From a checkpoint of a small transformer trained on Wikipedia: width 128.
Each number is 500 + 40 x the weight over its row's rms, rounded and kept within 0 to 999. Layers, rows and columns count from 0. Numbers have three digits each. The size before them is the row's rms in percent of the matrix's.

# o: layer 11 attention output (transposed), 128x128, rms 0.162, rows 100-127, columns 64-127
# v: layer 11 attention value, 128x128, rms 0.135, rows 101-127, columns 64-127
# up: layer 11 MLP up, 448x128, rms 0.19, rows 0-72, columns 64-127
# down: layer 11 MLP down (transposed), 448x128, rms 0.108, rows 0-71, columns 64-127
o100 103:457554428484544612495510503486441483501534450536479480581474475429559456502475500475498485455481570424508528452451417448511513454454474520475427544511484552510569526554512522514484508529524501
v101 103:509460483512488424476543443552466457562498454509545556445493467485481509461450527456457549483553508467552508525521504517491531550455472417509489521476529524479509381546478475553463489480488557
o101 103:539492507579496480553442512480529561519527501452453492568548529474478444557530420455447456507469534512436484506465538519515461500508588495531499476478461446498527525478540540511572547583533525
v102 101:505481424527526420486447478520448465536493509537493423558554509516488542500514487521485511457495488473493546478518525467447569502579539548445520517529471461519454483485446479493511510565477410
o102 107:515532569431451537518473477511536511517497542442554524472455502493481505502469475484540481545517481467463496562482512536468468589474516475499432486418572540521524506527461460524557450507498514
v103 108:517456494510469459505512509495475506527452520504479542424516506502510512470503430558494490521557573554422593514448501453561600536520485525465455506449496516531526533490469536526465488561428493
o103 113:525525471521434420547475519502556487439469538479545444570533509495479515558471520545502458542452497447488445435482537536489479516481537495500526502487481602459553480527445496472547530531547479
v104 096:523510564504493485431571461590516511479515530538477600448528498435484556552433477506503550473485507445503505472512544554506517463518456472523431527503507487466443459523500490518469446444491487
o104 095:514502498581513565492519513494510454522498444445522478490520535514626522436491481403480513445487472517461491494526482448451502510493526477543492519502499590546465539495515559500444527502530503
v105 106:495427477477454466575463515487458484463501437449507463512497446562547519497533449438486456459540552547454543466483515539565469440462510561452540583437534480443406483492514484471598496471526397
o105 111:446568490525483455487577501504487476573426548574521498449501519459424489554470505498518470504492459424577439410520497481515523523468518475440472515507509528510511503509502546538491490550506574
v106 104:481517482501487509466588513513467529543494488503609544527490543435528561453453448549466500483521468520489456529543527458518537525467500491505474495500512412503566629433478485486543448539536490
o106 107:514524549441500463515489440471482448430566512514512442456551423502483519526463535419563454475457537504501497476509492539533472493524501520441561479436501585527499484483542466467532512463486480
v107 096:534508556473486496481563440504545558440545480536429472471518483503478496496548482527493537490532516459518463515440535517604497539565485424502544528523505516522448551483560464555504458503493541
o107 095:489464555471484532497459574519501533564485429504514492493523541528547517483519510483517556533437469582486562425501437520426536469516494523549518517490468566449516510506522568497475528490547459
v108 099:487482385497502463569565495527440511492447513547528487462558504502523540555543441566462447527523535519495426497497525506481524554515561546478452503458531495474452450546532561526608542483423441
o108 102:487527536573507529474458581439459562461532476468520468531494474551442542487436533492488507427516496446548544464449492454499468495460593485449437542495506456493580505508460516458482449532519522
v109 093:478499454532432541498458452542481564549508524522438463512543500524480475492511516513485463570542520523541425531554485419490531499538485483409429507475541525503489493494407524537476481478533560
o109 097:537537526494471395528473523516511455438551453567553538517487523488507534507485476481383495445441524452476578452554503540540515479442528517475509449499447448432534509445565507510525495540462513
v110 101:427521507481491488540453436596463556517481483514534532402549438512477482424503515505544472482459486485550477463507439489509507557476502520551467488514488517549510457508522413540490526477459515
o110 104:556510504491520463542566531449493427486528487464527459502447549543498442551503452435473538559560492461463485473553540585484523428456482526540507529435506544469477533527458489440517568587587410
v111 100:517409519524508449486505481490446496438551506483555530520501552490452508551497509520586537517494441541517530588419453514484497523549469521450450511396504478558543520529505475558472521520440502
o111 104:414556467438521492473472560455511531554435498473386449540471449551519482531493483424521472513480465529528463461534487495495406491518546511545520430547474506417498507557527509518556545547522549
v112 095:502484524503530560564522575505504522483498569552430458485502457518529438497533538437560463509530463513504498489478522478568497522496490554512518456421541499566513538418454449477501488394413498
o112 095:481525458502399466481456450548477448495453447497565490492480503447471543436440498530573509504520483499545496410498509465447461511540465560526577519463500504444491558535509495502531455544524461
v113 112:514558493531529448521466499474436410530497522412553433456476508487505500532420487474495522543517475504511476515538491478547479575458565474462433449532516544517486550479497538513547478472544527
o113 109:553549459515522402503511467527500538437513492533404473481560467494562485560495493513486467516524458482485462485480516504532519478536392409497498485466509522556577486459489571480430443496527543
v114 097:461555514456534549565482408511497402533551496496544577473442479471538473508556486458480482464532472530490548502540489445515519445474511560386460536540470448518515450515422555557525556477518519
o114 093:566479513467497455492509540523521518477489491457459547538551557507404456515485510485463498497424534457483459503524547478475571482553531443522505471498543453456463526436515494522430520486514482
v115 107:492499514531550485500534502448452490558493567453546548397547494559502505490496511426504495491579488504513511535497573448437534560471497447456541453468438507482519487521459482542398546481443519
o115 111:500462512413552493468450513494489466515496387493482461546528442447474477537490477470437469544463539502541479486431525492500511486479555515566510490481538530545573498453516479516576447492494503
v116 102:505466480500520458495497470491467506475508541482443507478471435466475509547468543499545543479499554533488429518493546447494474493493546509573520490472462465504494487552437495481514523546490481
o116 108:543483499524502481480500580413546426546553436526620525489511493470574483528535488467527366532509523494514496520476454468487472491502474479528494565501454502471554527480551550447519490440472498
v117 102:477442495510492549534521502534526484447534527451519497473450496453526543471430561441480467540491423554514503594407481504536519560485539564428458530487450509484427481452523486470526469480550483
o117 100:515546465514498448462447423459435483575479481598507493548525452534522512522533446482507519474533529420492435459552462471491526530528508451478526468502521579469506517457505579534484551522522527
v118 105:450520472469501488574574511456507502422556485532532524495498482446447463473563472445445494528412569478559558543469510545478457534463511478552490524496525443529496427557487511483535493391573519
o118 100:568510535378525482467462535444482481559445529475508438491535571518455481494511497522562495454556422489521436496527553490477454520500488522482514548573490461482460481488460536483494543593486472
v119 100:497553536544530551562498494584539428460483486526501450483458506575406513466523470495524485508525509538534490482532528522499506484533535537509492532483542517401556513456515503512457455506507516
o119 101:563519460574490497551507522487526505442544505479535453451533423480604405534545477488577520488499495458493506455493461515501522494511455482587509521539530366502473530540478528490530412537565485
v120 104:479535510467441419532500538480478505516527503495478582473507506469458464455536508487491426500507476548531457423473575521527502469499490557567546560496478576533483479540486502416499508460577513
o120 097:492550512499549469519607532538515356469451465519530444525484504496498522494511450504560480465481564441541510494459486496468515572465498450541534470487553527435458528480491514493570497533476495
v121 095:556523451495482511520555610533473581532446457525438510587567408468466441520522509470489492547495490509462554485567499505382454537434436555492492548504490494532516481460476476498441437493466477
o121 098:505492478536505539482432484545514480480545499525581457417479548486535564471495515539530495482505496503580511461488459461603491428547603529548496498489547524420458504509424429486466526472497455
v122 090:472526439444530506552452457537508451440506474513579463484479515529464580410457553503511551503508492523553532509511527472556492505495479533549489479508547513481579449576511432495501499513470488
o122 086:505553562548473464511539525529498506519531489524420432521555502490491461523423424514433439509410504533479503475473495514529501451551549484484503452516440535511521459425497524492466536528554426
v123 105:569558475445497517481490509499513406457510432526486492497575487460505509509517511469550481539467563527492406522518473553552508472513564516499491532600489488469470534480495470555562542518547496
o123 104:485501465509454543510496529500530520523587549481505473532471523504487448493579531517560492471518473499432595510529435520477491506436442494521559506446456508434488493492484614383471456470416469
v124 111:515529500598517476481554502478506595531465455447461494523556575517497550510502568486521450543503556475484533432520532548478462441491553526574421418447415499519446543511563530451447498469491470
o124 107:463469530558503533492455465488522401440479634569523467496480508498470437416460486518436538512533517537561508560540537418483520502482470515478522503573449557465525447475510492488564473516473586
v125 099:427482432543380486475577507457525500484527514545564496537530495502500505505442533521598506515509500498484494569513530448462435473468497498492487523513530556596524497457542527501510543469473471
o125 099:525456587479581469510434480530408539523512528498460453580500488527480551436518460541446507546518532498502531527444480577519520503454537508489522479531465507365529512522455470535500497470463530
v126 100:460502488500465487512465558456519519470466492549504552550508429494562432511490511443491443480475502514516483462494512504579537608496499458495473472514438578464478618494472540511553561475495517
o126 095:473522506549502483529495504482448509482515464476507456457461475518447516480549543532474507445544519428573484504438568491463460513428511525498541556458572491441500512507515537467552458501576446
v127 110:567555460514505415475492472527501445459488443532569482454435440483447580522465457494514484522500537521523520512571533536495504554549416473457514467473503476499507463514548491480531520422510509
o127 107:442433568557539442553453578491514565555456493501469522527532441485568439462520501548429558527551442441477443532449421479500518461452556490541475523530480576545478562529502544561465464602499512
up0 101:518478527513474484635516533512438522484487481442551491504529554485525463503471471513483493453547440481522474482492476441560517561485507523513452517437482472492411508518450448507511475546475513
down0 098:519550441485447541578481474562422542442525422492538487567569582441446478517528580468518487472554506499467497530512534506548458504487426531425473517468528445497520464475538536477444504474490515
up1 105:554511503530435514474469558515498447493510493534505428483460609480473513507532511514459554463521388513538532481564520509597502523536455598515486465454409532427456500496492460555508546454464432
down1 102:461472531531522508467528473491507530529521496425540474485487464517446458514531526529503540431483517528472439454505490489458475511476533489457468482544542621469551489438496505544421549479525530
up2 097:470526554525503521590432487465557544546496547540480483484453494468471507466502483513507516472540460564539564579451550459474520477495540447502464514437510474555469502497544430489485515486518574
down2 092:495474497504436505435487465523495504570527539483485530558562528571470504508539584509591507586482477447451456482499482472485529522494511478482526450484549515510519461485479490529508418476565484
up3 099:479509591412510540480559573503497483542518448477428496476472464456594506500441449481522508485506514457477456505495493480536510502571523504470531582529452551495472417524483471523495422512500487
down3 105:507506477446518466509546552502505503513532529526482543528503522532585499514509491435518536530532420482500495571432576516523508530430497481525482440502569480536549476490451488470543520514504503
up4 106:446526557539545493510494585578448459488467541484514470456479463475455427515523534542523519530465517533481538470540467529500535449472493430522468551533435541420482480447411531525462511438437540
down4 097:519474507542501459527485546517548528407520449543489538480466455538466468511498571526492479484451455521519459575470522551410536554555460438513544522491468584468515543519516542493495523506522512
up5 112:451546494523488467520493488470520545540552577528480547484508465550471562529457512489462454556477482428465500493514504476504465451560480446517438519563474527554435502542517439444548507466488483
down5 113:492497508523481475486494427462444569518576524578511566484509550532524492569506541517389528500483527552467468567546546479473484489547490466461477598468514488502478453456541533475594493467517563
up6 098:423488508510547493450546502478508416522572492477572481477502524456526543496497519499527543521438465442513500457550542527404505503511527487567474469435467428518465513462539392542419512427424510
down6 100:484478512578468559468469421504554472483539567456505503435488524497511442467485664479471511491523547506521422535567513463481503491518466481446502487447553480524530483517565495453504463550442471
up7 088:482547549454558443482534504575405468519565474495486496510542529560539511565428482454510492510489509484458559442406446482566483506543527513458567519466395445514484487485457516506476495471534515
down7 099:541506514456505518500418432511482568479469482487446528509453570497482516530522510452438487536519591400548485477445502462517517517478601503542579495509504449479476538492501459474544482514424495
up8 095:507496455460519493397489574540497463545457490536435500471529517482449506479580504479538495521503524506531525543543473557477560526524483462565434482506417525457476431477532461511546490505501579
down8 098:485504530509444430503539457503502490488543541484532461493503545529480502473424500516413490524439510522503499420527497418563478523454561572463522526520524583536477510551492448507517520497548498
up9 112:453468517493559436506472581505412595505491475515492479461532524479503541511530479440541509564470465543461487455544520496485480544497534444524446503515449443532527565470434453557532530527482498
down9 108:516505518473470463580494507460458517474488498557468515562609548562449490476552504582470473492521463481541461511455465448558532549508401526458484457562505511502527509487497465457467478569499468
up10 096:478454492463451453510527477485426438547526499532451455513495492546556535502395522452482536519486559550484503455494390487492588551533498545475548536440464451482512515588509500532497503469566470
down10 089:500527595578529467515457600518550554467491525448525534489443558440499431488597456518500529511529478466518502450521499502517460511432512430504534483523534581400490469438487564453467484499457520
up11 095:483439471515508544466532497491519517458507526460539465466492538478478504544504439503535509553476503512469472537489572542523454487541463448509476409509468520457524453464437499436461506426472654
down11 098:540470450453487546432489471469545512469493557476484465530488447554485487443443546554455453478425533527575485601528434546451540466514478481518471550440537596452497449453566525544586503541485535
up12 092:563503381530512416503479509450524504452442489494458495475487546470468520490535479560496530476518486550481555509473622541461486522511550499535459571522513474573489532561522465514542497510476509
down12 090:563451541448546501454510411502455474563498426477480547517491498571496511523502503494515491496500499485550443467503547506534534519524412495490481459524443561505512499474520415491485546449512523
up13 089:474542501509494525501483548522506472516495532503559555470403492522513425516527515477513536533508511445527529460561450532461491479450492517555435475529536406442512509541478497415536479487484461
down13 095:549512481453522464512472486476590515480482426537416414569518504450513481455504484574597540470539544571484497526495517449463599493514515501436452534509529492593502498453551465532540525504485502
up14 126:520503513527433472532510595523506471474496522469429416500488535506541448424558549524488406582486469455447549532462468480544502528601509443554486464473489461437543511506524467463501519552445588
down14 125:491501506524454467496496525472487486528491484489502426441522561508527521491496503570562543560490477495457473547455475516578513548564476531468427414471450468415555518479495493535497521561420523
up15 103:489566490457492534511486500496543455548499519535488541543544467434471499434479442549484481492564512512546551494446452403442539537505525584514461530513490468463496497454560540574484420544485511
down15 107:529557438411566492557459468520566494496553498451500436491532466495426474468531498496544445481515523432520478524511470462514481491406550485533477446552475540502550528464479583348506493454494491
up16 099:546518555496513467551532479496481476535553517456562559478487549475513512487529523533455517489528514474597553448513496461408525555501481449492451438492543530509469512494548514457455444505474542
down16 095:525521481377599454460506435513485530527506476503501527521571550494527526511488479521457492528442463529487440504437497430531530489496491494471582451475496566511486483531507460581549517536561512
up17 104:409470533508473464483429512461483524483502528560590439457522579535541480499514501493505574418511540531511452572508433477531457529531514476518509474500552510465474420493509543519497521535483481
down17 104:492452490459499583481497414469479555580536577487525439551465502538501475536503487467646503513530516505508511492499414502445505557490451529519485454414538501509514525519538539484544563471499454
up18 101:463452489464497565539543542536456451576446531528567449476524505519495514545550489477521497476523413506452518574491472456482487502476454449546439494538387515409475590489531468482473565539464481
down18 100:550451511558490473459513533453570570502512469516496613536497522503483477422458544516448496507485527583546489452472578537476455445450507466452452475513521534569493541543478485545435456495522588
up19 096:504495516430497427514512457510508525545527582514454560543498497533540463515528450591498452489543485464513514556518558471461475507508476549500447487505403502550452434490529446494534502460513463
down19 103:487527549519525569498552476614484479523535479440508526514449506561419541465411546495512571547492484510455550400537435445522547500435534464492516517485515566452512528560486474521503562501489513
up20 100:570488509538572489474455492453507459570444494561509514572446510472477495394582471526463498530505531492440546533444525464509521505520558496594500567535459544490500464502460538480402519540488502
down20 102:522439496490500407480465493476533498517527484491435505560528508498568492491515486572490564476474484464515508474568535428473528512522535489483561513515478572505473462549558494480546535425525524
up21 084:490514497469459473514520487483526415534515455516552467523517580549528499522543464478431518497455462480478432486496519436499491538438523536504487511430500435539440581550523484505524557572462519
down21 071:472471481539513546457516545526461552424503443482478466612479528550486539468403529580468494484499444506528508471430566458471488488480517509468540520490570509372504573478496452525479508496504470
up22 102:512587503537436423531416496479543467512445456584455512532462422461480522526556502518563455520553499434540550496514562492513494510546491485457516523527526529422555485512524554532443518527428556
down22 102:586493510399526469490485547435538468412507532504485505431532485552543527491524472449572462461497508470581527450508482485514482587507477575488542519486575469504531456484398505469508557469558467
up23 093:485451449502483450467498509476566466522490480441538466492516405478458526419571508438505482491497573524478532524496475563463530546490563376459553470547485523555498450456504510480464497553444566
down23 097:473430479507542438431458478511593529553585506502483460491511497526500478518429481506542555538510521547488469485536529515495554521571507474546478494511493481458513536472470511454462444502478453
up24 114:414491473492529503466507509486480469629529574467511477543524412531485459466533569499500502489499511477509531452548485446483506513419456512476515500522482577501501451530538470462538498475464555
down24 112:516491544449529464494504507680494429493450516453549466518458525404507525564487494515455443538459506531506501516459546559554534475521487491555516431495515601497480483483453465564506449530540497
up25 114:469433431504452533534504451466508558503490481486533488553488432485562479503521491406541480464565478544538548523499361505506472487436509447480452481550463493530513491448489549455474457517511516
down25 108:494459493601498511505522529479562471433483436503492413421478529479471492522470481424530524532542483440534463442496441540589503424546497469520478542483388463561486555492514497545494527486492541
up26 101:442515476447501508495524486517547535512537489452490488510529499528500473472544606469498529602514471514443508522527500489444504467458480450567464475480474493448457495536572582511538497462516562
down26 089:450518492569521434512444481453508473420443544441444488490494492508485499478499481528552448558529546471564458459540527478497455560461498501482581531472505505465482507459522526511558495509478480
up27 095:526435477489531449507564467520464520534515475498469486493494556503534518486534431471594486526524528480520552365526465472532517501627547413452510459505499508513512500497484540492581499503484485
down27 090:575522526564533491493522470436470457486339555474449494505587483454483535412457532515556579497469518494495489459509450499538580465511485449500502453468500472556502520490500479606523550515458538
up28 106:501506449505495504468459484485494448553436511492475485524506476536513479438451493566484461490492493545437481530468497476454505432494488484518411537484579586565504413569452527463530513553517487
down28 099:512448535508474522520533467495532507518495470513549564483491542480449451538464531512538492501469539405532461564477499441562497502489514459447512446514447435482532460445573460531485547563437476
up29 120:464493556452555491462465563536462541526468463493500509498507437509474482446450491516464501494506469554541489476507544596534531469467530556572511573552493455484498419478513569573466491542499546
down29 109:502564471477558488488479471511442565495537501472465509502548453499433472448492446503558482555451505546469528495480522482450470453506457532475491506509505461558514513437535547575456575500442533
up30 115:528506499403500483490521503560489535497462490524434571479442488502444486461505439547415513464490444453571512500477522499428528518491553518487466461513430489479544564448492471494544468493566526
down30 122:392545523439437489494482539637460504455479507500531464550466495472538504464489538531394496547549548524495470529540541494478571489589511502474476509463553438493446500498543473495500467504466511
up31 089:479534531509467505498578503476457574486509533501507480607510543469488489540473545429400466461540489530502552518522444512541534490508524526545576486462461539428540422469514534456520454467511528
down31 090:471541446499513564500485521502462534479511506449513528486535487484510509540483460529538503561500507527477553558473580492431521524464476495527538522480518461533539475473485532556509549505570516
up32 102:490445466467503375552501465525491504519502487512599433530502480436481505581520497487474504474536483548504489541441425481476464468597492488514503455479513522473541495481551486477419491449523578
down32 107:429434532476501497537560443423483518506483509522451528489507588554523475552475441506468490521462490485492589539470478520545498451533468480517427467415524481530565460515496488556577514486585532
up33 092:505434514499568469487534492464476444450499604570506438479456492554512471472534492491499470558492506501506525494507468500570464516585529449447521482482479520400418597447570496468563495484484460
down33 093:488465509571503515499533454521549455549465507481515543415560574391475508556475469519489552547474518490469492469567526496462573477509510467492497466560441527449486512465459521477516552516445464
up34 117:455469588496474489451470534534525484454469515514482561518504450479493522533508460587428508524508475518529523462516572457445495583539549538485500381523464446501520504468529405491575520566474544
down34 117:560520504483535426507517490681436425496489540575506556490534485542451460520491449444440490547479477514535530493491550469505554540488519539465473443460536466476515549486514459483517516520491482
up35 085:491504519516479506474478517533568470512490475518565512610529472470582471443494538521506474456512493475488527516456492581527468524509504473471557489530525471495511438532476496494503434602555479
down35 097:511570506528535500486513483517449555547493553501465447374534529536419505544518478511462560553514449527496494493555502479463444524534498451502424527568460495506508438492548532476505528465411507
up36 109:503522531524579548532468481521517486535530464537449465503463483541563477455450486455512489486551492596527495426497446542522450524510539491509423452578436507510441543458503561521473479413492464
down36 121:510465521591495496508567495562483486448494551504476455453459471477501504544521537471452544491482484604467515550491528491429574498498488498416462515522504575529509469466496453570548506539461440
up37 117:447467487519402520509497498479497441362508476541565410494493563499493466491481488459497542485450521453549492483481525495543488539560544523502471491532476573513463502596454542436483423471510487
down37 117:503509520545421520469507498457496477454481517534597426477538512495522522541509468512458464520475490504567544465471493463472536549471488453470503470515468555542427516501540530449489490591539433
up38 110:535441505425577444558524519538437467477463451529490523468478465470569507469469387540497501478522497466584526507506487552498587524551565443488476437548471518459513506491521490546512429524501432
down38 116:520454553460418393478510540662468504483478551525500538565511565502485502427457556525473529489464494461470537515501564450475502445486559513463519482499562461579520518405484489490534480480532520
up39 115:499531466522493516480423490490501535560510508561517462480419505552448453505495536554446475527512455560542456495535510507521535465528502573549498425485417478499521458575495545561417452550511514
down39 105:469558454528442550449504421410563500520494480457470403476450471467482518417440463530474466477512571552504513499522590447495536536547531499433509465525513540492464483603457519549503521508477439
up40 095:495452500501489491543550489476494472522468568418536490534478514503524568508495461504428474486492538551536537586449528520490542494456499450462541536535427561478462511483547514548480485472538511
down40 092:466488467471483510554511511548505470544539457463506552584530518491497459533497511572491443468524556493503511527436550447498552542460573486544476491461433467424437462488554522435427474508470489
up41 093:479437484492490437565504412521515513497523493515464507498473495436550456532517491460409515551499510562479512467493487545537526488506518473527457485496462532517507464461430473518451549543405542
down41 098:430524475474472449521490467488462519439500507513517505505552485507489491490514557511467468492488500559453444437547653509523490536448438557509519473485540453578495436489506527506447448532493470
up42 094:494469478514494531497534425503526531485470541501559511488492588459562445504415499503494557532558446455542517452493482537541594449518509508496444446509427474523473494461530473509466444522495496
down42 092:479468537630445512466471500518453585501559508456437488489508507507455530484522571561403533478511498476469504521446436480510456490448526403494523465534504496489542579502459569515439479453467538
up43 105:486551536533509515562461566540442543538491488479515386506475571474403532483491518505461485483497501512500508474460464508466502493471441471486473547509496495525569532373496525415570460531468521
down43 105:501507452467594472540462484481467563518529504588506542495416403531495483497455551452419413534504495507497482548501536440457513467472535491492481517501589543423488539569527480539436569505498486
up44 105:443465490522510544563488466459465499523455483471496488465448562546444528501510458472483431509417532539521552458553460539576552417488569432515511511537468516500440434568512466507479500461514551
down44 105:529524509436474520425479520520479497505498485533484503516535434478453393571517509534399468444513507490466499537456517454425522462564481566445529459492510534548560492455552542491457470499379421
up45 096:442524573462516456530471571554490414555420541459494527530455442513461518523531502507479484443605533532490515445453551472555484511479505475511510448496489527455475514505560448494505457570508562
down45 098:604493536475460490545589472535521451529512397475492464507536524474484512499447458533443430462534520511528473509486557542498528502570467507503532466576534458473559500457498482473511495537438527
up46 103:521505497390556458500508493534456478502512485509470448557543539465474550491487387580525498561515568485535501468493508509447492476515541430511576526523500576523575499486515519504531452493489444
down46 111:467525498392497442550480585500507547520409471511490534459503510505564527513536480415496473482525468497506503487495506526497465471483506482456504484482458595533517559471547532558568488503551544
up47 101:541452486412532483445456411426472523525446523516464449553458622502489453498485460480518525407547477433539478493507548466500418520511609481507494498517461513498480503481488452538476533514479515
down47 099:553450565557487547474476527491474520550507467485453506535517477487503513547473433593513516528558535480507523521469490415452505473520549550507460488511509451458543607441500447463500488442451467
up48 115:504405470509475480536448500402492469469499550526566533438540485570513478515492549492473571522447506493501559478531474562482476495505473506524459499497469487470510529545506501502492511499580482
down48 105:490545490488434521519518495483539521480515412472508521497562558557433559469467515525459454432523498537413429511473529505621493452536541469478529484500570552503573479504501487481520380402526483
up49 109:517546508502498528560464512526520468532495522463553453539484442564455520565490505477469445499502497494443539566477488434446425518485480505512541438459546533433518498502577470440524484484453549
down49 106:509479539520400505525529456383561489499470520470427481426508582482454553520481525560523552480479525500501440552461442444534470494495556461457507449477467498444558571515516492467553541517554569
up50 112:455544551452428450554537461446521460516541465457482466488434457527523490464526506455457475520505465477513523449537510504492461464491487537557521498467459506513529468493478545484476451493567458
down50 116:526575480517526432509559478555512468508466503512456532454481493500533459464445517520454568449560523542465486467507494464504449434443488486530565476433469551538535507482477512486451455481529507
up51 104:489472441464557550532479459477600568507451476539471544491470521496533504481538466497577463541495466515547501572477410496525412559490425466551469503546468470499521527499531531510547460400508539
down51 099:442502520620514522500483565469560572446434543520538478492526553437442505497487416493466577514474554528425481540423528534493557477488531475480443424520506446512429563549480507489491509480456477
up52 090:489501474423570518477437551495396565548521458476495441491538468470460503574539542569485412470573500511471465539469524551551513517520525510547480573513521471512508532515433430472448508532513472
down52 081:463440504482481432573528492468468518508526504494442533495463390526533527492468473501447602538540534472469512549490536530429478460456529516466504592453488618507486569510492507513531435456479516
up53 110:505495521483551546406531496483460565524478542496511470489479524461480523488559571497468527493475506430529461537518480536486439520498449464488541410461480572482488401528476471531413471496533523
down53 114:505485460461555464455508510541521572478499444458511558495431524532563479524489570481477574483496468427549490516509572502449521542501464517532552475472463538529496498468522445465505482438520551
up54 093:473509576513458491530496472510523450455472531502468531482508439477428543512497495489511441518429579491481507497519482592508532443527535506434475498565525536549511520525539502404474497494508521
down54 095:493506538499475552573474477487501519493442522486461599502478509452431439475516486552494526516488466438437554506463513434452480562446465536501512554486566546474513574475457505554493558555524461
up55 116:458455474462512512466453573490534483542496500476522517467491407507530504558486463573568551582417523539467556563467446453474445496515527448553476522431492431532451488487522440533454527564504512
down55 118:520593444492442560475527384397509488512447544525531457485438508481448562533463456571558462532499509514469553564524548494511496560501519497497469464458504508497550509520510512451495514483468467
up56 101:462552463442464463499448544617476450486522557501570455499557474472482509547437476557444490500490504492562427455486485434490511477497494540512522506485536503483507502557483433480488492528498488
down56 097:522509440393507477530511464432505463485579514524463429551549523533384574520465528447462477482493527526507414484478532534524541519451512495479468498520481461533469523496478465497475440521494458
up57 088:511472462500544588525489411476564516501523515548510427451470552482507525494552502457597491493475568487495466455489490569482587568509557455502470501438464498479474511505516568474522504520449487
down57 090:536546492456522510556533511445542465560504491525510618500538567480460506475519457509481475476432521516539570517462476524515532435435506492479516421527554511525488507474432458534402441593467519
up58 091:468400475451497540522508452472529460547490588473583526527529488575507502582475510477547505523503476500487522488477425485472460499472482510422472494542525516518553551508523487539494536466500550
down58 093:496492497477496523522563483499485552498548530437494538487497502511487520502451496492487472554533506490499476456507501529472473533525498480392552406507528514522618538491480480488607512454500507
up59 110:503429453476521517453504462423493433514431442542503502502475526433538502450448488504482567553429560471502549487427483514489493542489538531520416575501510524479419496502516489545500527482467531
down59 118:484477482525548528525517490473505460426475465479477467487481536422538531543534449530486527468435556488421584501438543453484486509418539521525448504533508526534517504476462484513443540561487530
up60 093:515414534484454525485541543523467507454489466482532530427473444524536523478549535470583512532437489499480559476539481535531554493465463439492544540517486555536452546503471477550569487470500536
down60 093:485544521402601474511503442461492470480563496448520521560491536493472539443469513507473537454470478550572397514553539496451486459445445516485457513576507496497447482498498538491519505474468456
up61 104:469515515517540485484402493497523500499467472564473489501531499429520500483490511549523525524506470569468566490556526397536477524524565504527538527497525523564485537495508485570516507476477529
down61 100:461493511469534479511492503523520503439562477510535523441538458541465469509504569482560499519574466494459425420453587398555465495440568463490452554503523475468489490500517472479606485429557536
up62 084:566465511540498481588503458538500498540528525453528475541512453531505478563444431552539464475453506527470480469453463468535527542447472418519523454455469520479462446517541514474465525572501525
down62 086:522515471389445596535541491457490529562502506463455514558506510507503520480500463555525543510487579467482460471563503534501524527482431500439524446459483485484500452445490541488445518480483422
up63 115:465517481416554508496475462577490480444519497461483452468495427516509503469456477516537552529569526442495468478503443492543465445544559560502412577433471461524461536514494566503524490471470486
down63 143:478492564476497454491524598533445488509452553570470555471494510536477444515466472462485506468446463568524468539550537447446493544473481565475575453532529577471518459461446478415493460496446506
up64 100:470540551456515461457517437462485506552445444459463513526568495467464475484466507571512449448493505537521458518452473448494500459430538557534584546408544556531505527561562429494549475468535547
down64 097:512482459451492404528565428469477481470494463503455475559523499479449478586520618543426508496488448468528530473453463536511485477512518530518537549444475471571475508470498456540541559591529526
up65 097:448424446531549448512442453487529447587459582477537469456467588557503548524519495501524515506481566601477488505474529500494481507484514512522516515509506546487442527511501510487445512527523533
down65 099:508488484475492607447482496439453517504530545476521489523500486511467532483470546516596516519439521557539501510479494516442524502498505483523416541498508500405487496495453538503544505571500488
up66 106:517459478516465488441532492508435474526508488516605424513563502519473454544486504527516465545510476485489480537506504494490450429536482542530476544543497439475505570561549528478462346584500503
down66 101:550526474535437419529469460519489477490450552540506529456480447471523454512527482432624525485482506474563493560523528515544505553464505487494515436511493469542518544379488498476522458504497551
up67 100:457543555536514481454472411527476538492504406519539499530504520498542491512528540417472525496444476574442536443564480488529496492501515418588513540514476484477569482431515548499523534479512536
down67 095:535521521561538535469522523473484484488502508523544560517508503461551437531544481407488430466498470504486533497454537485570470524476551453548471500447465484464584450427523548545459537537557461
up68 092:511487479483432476503551487478524477562494424507495521500548540530545487549522475442556394571479537488460495521509527474490480488513564423501496531570548464482419514552507542490526466461551557
down68 089:466499455519529572474486505502515467517415502446482495426578445557517483483483453547516483494460474566503428544517530493469487493527530563484497597462517496521388524507525516529489478544545482
up69 103:492464583520471484522583530538448500451526490500507471490502465558483510389468481530528480533440487476492459472528455537493519473521499581568536531465548500484586538515519509499467497455540497
down69 124:486453587508492521491539496584547489491479521514542446512508428513513535430451499496513545508503525457492516440527470577445504502579530560490457502477507508542489495444554523478487512506579508
up70 113:490403544484461492530461423470516495474537541456523459495490472552494525397499485579430560499517501456519502511529540468527508461541540468444496497517462538523502513450493496482510443499438431
down70 115:540441519453569484507546490505492490493575551500532512492499468537572498456527440484466498566537438488512505540585479416475463540511543505419448481479465557516447509495529508584480475528533479
up71 106:406510493507476493499472551453521489552474419534534464433505507485518466497505587476556484444509457558539450446500507535525521472538483504503486490503479494525551508572522534481475515506596466
down71 100:472453499496415485509570491504537476496555513502477455489526513504516453405460492502538544502520478485487472520502450448479485560520538553456463525526459396536522495440506471558396507501470549
up72 092:480499519497528487555515525502532488523468557534551542439464529561492521546546536439511477496472512508486470571518460500475421362549504457473451483469453533500501500538536461481426500493619474